python train.py --n_layer=14 --d_model=64 --n_head=2 --n_kv_head=2 --head_dim=32 --d_mlp=256 --vocab_size=8192 --activation="tanh_gelu" --norm="layernorm" --norm_place="pre" --norm_eps=1e-06 --positions="rope" --rope_base=10000.0 --rope_fraction=1.0 --qk_norm=false --attn_scale=0.177 --bias="all" --tie_embeddings=true --parallel_block=false --init="normal" --init_std_qkv=0.0625 --init_std_o=0.0625 --init_std_up=0.0625 --init_std_down=0.0625 --optimizer="ademamix" --lr=0.000962 --lr_mult_qkv=0.7 --lr_mult_up=1.19 --beta1=0.9 --lr_head=0.00762 --grad_clip=0.5 --warmup_steps=221 --schedule="cos" --final_lr_fraction=0.1 --batch_tokens=[8192, 16384] --seq_len=512 --doc_mask=true --train_tokens=92980000 --steps=7940 --dataset="wikipedia_en"
Each number is 128 + 24 x the weight over its row's rms, rounded and kept within 0 to 255. Layers, rows and columns count from 0. The size above them is the row's rms in percent of the matrix's.

# layer 2 MLP down (transposed), 256x64, rms 0.118, rows 239-255, columns 0-63
size [103 101 121  79  86 127 115  84 108 109  97  78 126  91  85 121  96]
[[121 133 128 133 146 144 119 149 198  78 109 127 111 149  88 121  89 114 163  94 158 110  84 108 119 138 111 161 126  70 113 143 165 172 119 130 131 138 102 137 134 120 126 121 100 122 106 134 114 127 114 121 144 121 164 157 144 111 170 123 152 144 131 104]
 [ 62 128 118 145 110 176 154 123 156 120  96 130 104 158 115 106  91 120 118 144 163 115 137 112 155 169 135 120  78 138 168 125 161 117 149 147 156 124 105 126 168  90 110 127 161 132 131 143 163 103 106 106 129 117 143 124 141 136 112 130 101 124  91 100]
 [113 162  90 124  84 164 135 160 111 124  95 123 165  98 104 111 127 120 113 162 130 126 131 160 131 164 147 162 110 127 154 103 159 110 161 147 142 165 129  90 106 103 161 101 147 115 127  88 173 139  82 155 129 123 123 105 144 107 114 151 131 114 135 116]
 [ 92 123 102 127  84 142 110 164 124 144 132 139 154 138 130 122 123 158  90 124 115 108 149  77 133 131 133 148 102 167 118 121 121 124 136 134 129 114 110 170 108 170 129 118 179 137 132 132 151 119 130  96 135 130 117 127 117 163  61 156 131  83 104  77]
 [144 136 109 184 104 139 124 156 119  89 190 123 126  97 142 146 116 154 117 125 106  99  97 145 112 106 125 128 109 150 125 171 121 152 147 162 126 139 134 135 124  86 118 123 147 125 124 135 173 123 140 136 103 157 104  79  99 134  85 120  81  98 140 141]
 [122 120 111 109 128 127 121 108 151 179 135 148 140 116  97 166 140  94 131  80 114 154  75 154 122 166 110 122 141 145  86 149 149 141 146 112 143 107 138 115 107 175 139 110 124 125 125 149  87 125 107 102 116  67 166 135 131 138 136 169 147 117 116 107]
 [110 130 138 191 134 123 151 134 119 134 135 149 132  90 130  98 124 119 120 114 138 158 152 126 119 126 105 109 155 112 123 118 145 155 121 101 135 133 150  91  77 124  96 137 140 117 122 152 165 129 103  95 152  91 163 130  92 120 187  64 155 111 117 139]
 [ 95 129 137 125 101 179 124  95 117 187 112 140  91  82 103 123 146 139 113 145  94 140 140 143  86 131  90  95 146 142 136 103 109 164 156 158 107 129 131 147 162 124 108 115 134  84 133 104 142 132 130 168 121 119 146 104 146 148 138 157 145 161 102 127]
 [113 176 154 110 110 165 127 122 109 154  97 171 106 117 143 116  89 140 113 147 178 103 142 117 112 127 141 113 101 140 149 157 142 177 107 119  88 135  89 145 108 120 131  85 100 110  89 159 107 101 160 141 144 141 125 145 104 112 167 130 114 143 129 137]
 [139 110 176 131 108 105 167 132 131 136  85 111 115 183 102 113 152  93 131 120  89 144 101  91 128 147 105 156 162 142 132 120 123 143 130 142 167 120 136 135 111 146 140 169 129 145 108 132  88 101 115 123 188 120  90 108 155 116 150 144 159 105 126 128]
 [168 131 149 139 157 171 102 117 143 191  85 109 106 119 134 109 145 138  68  90 145 119 126 101 106 153  87 136 122 117 103 106 106 129 136  83 150 139 146 154 110 111 148 126 141 149 121 127 115 119 114 100 183 127 116 146  98 143 125 142 163 131 132 117]
 [119 151 104 142 120 148 124 151 114 117 137 160 159 145 135 115 104 143 105 118 114 100 149 157 130  95 139 119 158 123 111 151  94 133 144 128 143 102  89 143  73 190  98 108 162 131 163 136 139 109 170 117 119 167 114 138 134 159  98 188 118 126 133 119]
 [108  99 129 123 128  77 126 109 149  83 144 119 152 134 133 122 144  90 133  75 131 138 137 168 130 117 126 147 137 164 140 143 187 134 156 127 131 157 138  85 123  78 123 156  92 108 158 144 111 164 143 125 118  85  99 126 113 136 136 144 143  98 152 141]
 [145 149 121 110 103 162  91 158 151 136 139 148 105 124  95  83 151 124 118 120 154 179 136 111 133 125  90 135 101 124  91 134 134 128 144 118 163 128  97 149  98 117 158  69 101  88 127 134 138 113  93 140  82 138 161 149 121  95 128 110 133 157 122 105]
 [132 122 157 109 153 107 105 148 150 126 144 120 111 103 129 116 111 161  89 154 175 138 108 134 135 102 131 110 122 124 104  79 137 126 140 130  89  66 101 160  81  87 132  94 160 138 115 134 146 147 112 138 170 137 148 138 128 131 160 117 120 153 155  87]
 [110 153 109  92 125 104 104 153 113  76 139 169 132  99 104  97 106 142 159 142 150 118 120 171 124 139 137 122  86 124 134 118 154 176 143  98 115 141 121  93 104 140 109 106 162 114 130  97 140  90 163 137 138 109 122 148 141 157 125 183 113 123 160 136]
 [102 122 102 131 123 154 133 144 116 125 115 130 148 117 119 136 129 116  93 131 102 181 144  98 135 121 135 118 159 112 108 154 187 132  98 147 121 153 159 105 145 166 122 158 133 123  69 148 127 135 146 111 106 128  87 154  88  98  94 152  71 132 117 144]]
# layer 2 MLP up, 256x64, rms 0.168, rows 240-255, columns 0-63
size [108 110  75  96 121 105  85 105 101  92  82  86 101  84 116 107]
[[108 100 132 125  76 138 161  80 144 138 130 125  63 104 103 136 118 111 155 115 139 109 114 131 137 144 141 115  83 155 123 128 146 153  94  99 171 158 120 119 141 117 122 179 128  99 173 107 147 129 132  93 108 133 124 112 138 106 157 146 126 121 160  99]
 [ 96 124 122  82 114 110 113 106 139 156 117 164 125 148  83 132 162  81 160 120 142 163 126 141 120 144 104  99  90 163 165 130 136 127 129  80 132 149 155  96 128 118 141 145 130 120 164 104 134 131 121 116 143 101  97 140 152  67 123 123 166 116 149 112]
 [121 156 172 140 141 109 153 108 156 140 136  95 109 121  63 143 112 120 179 131 129 131 137 126 118 110  91 111 133 105 164 108 128 164 130 125 100 135 107 123 140 123 170 148 124 131  94 157  76  92 107 130  78 120 122 119 148 128 116 115 143  98 115 173]
 [157  85 178 114 104 115 160 124  94 109  90 119 148 136  71 140 138 131 122 124 156 152 187  90 111 127 153  91 140 132 143 157 145 119 130 153 116 111 138 112 129 147 133 118 136 144 146 147 125 127 122 126 147 121 140 138  67 121 176 125 129 109 121  79]
 [101 123 116 131 109 134 201 125 100 136 121 143 100 114 114 121 162 109 143 138 108 122 105 117 118 140 135 165 106 136 134 121 190 116 101 117 155 131 162  85 145 105 126 171  96 113 173 147 122  90 166 134 120 124 104 120 117  96 165 103 151 126 123 108]
 [ 75 167 140 176 132 112 140 148 136  93 145 158  93 107 138 118 132 133 152 107 127 151 143  97 111 135 166 116 111 149 181 132 123 140 114  80  93 108 113  95  96 125 125 164  87 120 152 133 129 116 123 135 141  95 108 128 134 139 115 155 157 110 169 155]
 [ 79 137  86 147 119 115 189 129 134 136 158 131  91 137 142 132 154 121 142 137 108  75 115 147  94 132 166  99 119 133 145 119 135 129 130 145  98 136 108  85 164 173 146 142  94 102 119 108 149 135 102 118 106 112 137 122 139 126 160 172 118  88 144 138]
 [122 153  99 169 113 111 143 142  99 109 129 152  87 126 153 113 129 140 118 105 169 125 144  94  75 135 158 114 130 157 160 133 150 130 133  72 111 166 112  75 131 109 117 123 111 121 150 132 113 120 146 119 115 128 127 138 102 126 181  87 103 111 155 162]
 [132 139 131 127 133 102 131  97 144 106  67 128 164 136 118 147  69 131 146 114 114  92  85 110  87 109 133 146 112 150 163 180 162 153 142 121 142 125 111 132 103 170 138 164 104 132 109 137 130  71 124 129 166 125 131 117 153 127 155 120 126 142 115 118]
 [136 166  99 126 151 128 166 153 151 121 108 108  76 138 130  97 104 113 143 116 109 131  78 101  79 104 127 117  99 136 171 109 157 129 138  96 182 153 162 109 114 121 140 146 147 149 128 129 106 116 123 138 138 130 122 148 109 130 182 127 132  93 165 127]
 [134  98 169  95 131 106 108 101 155 166 100 142 120  95 128 160 130 148 146 128 134 141 154 148  74 110 108 106 147  90 156 124 132 125 150 147 118 185 148 107 106 160 163 114 110 114 156 118  70 159 144 124 111 124 115 116 148 132 165 151 124 111 115 136]
 [129  96 177 120 115 110 151  94 161 152 124  67 149 156 134 108  99 114 133 103 120 126 171 161 142 104 130 122 122 159 139 129 164 143 130 120 135 148 115 107 135 124 139 141 107  60 133 120 143 161 151 147  99  95 122  93 132 148 132 125 170 113 163 144]
 [111 120  96 106 148  93 135 137  96 132  95 113 165 168 163 160  76 135 111 145 130 113 100 119 130 117 163 112 142 164 122 119 167 110 150  72 116 163 130 120 130 111 139 140 145 134 121 140 133 130 110 156 112  98 115 101 162  89 118 187 145 119 118 128]
 [120 137 164 117 139 104 138  71 203 149 126 107 120 154 127 134 111  97 150  93 176 128 106 144 153  99 141 123 151 144 136 114 131 130 124 123 128 138  97 119 161 122 104 109 150  97 140 107  91 160 145 101 137  98  86 115 137 151 168 146 109 110 150 131]
 [154  64 172 164  86 134 150 121 139 122 105 137 115 103 138 114 136  55 110 110 187 145 129 118 135 109 142 137 111 132 154 132 161 145 125 112 114 131 107 149 172 103 138 120 101 102 151 154 156 109 141 127 117 116 142 145 114 118 147 145  99 143  94 133]
 [119 134 137 123 117 104 197 114 170 110 110  92 128 153 127 140 114 119 113  71 104 101 134 142 106 128 164 177 142 141 134 118 162 173 121 123 112  92 127 115 121 101 165 149  97  99 115 156 133 139 129 131 108 132 126 149 127 151 120 144 110 119 147 187]]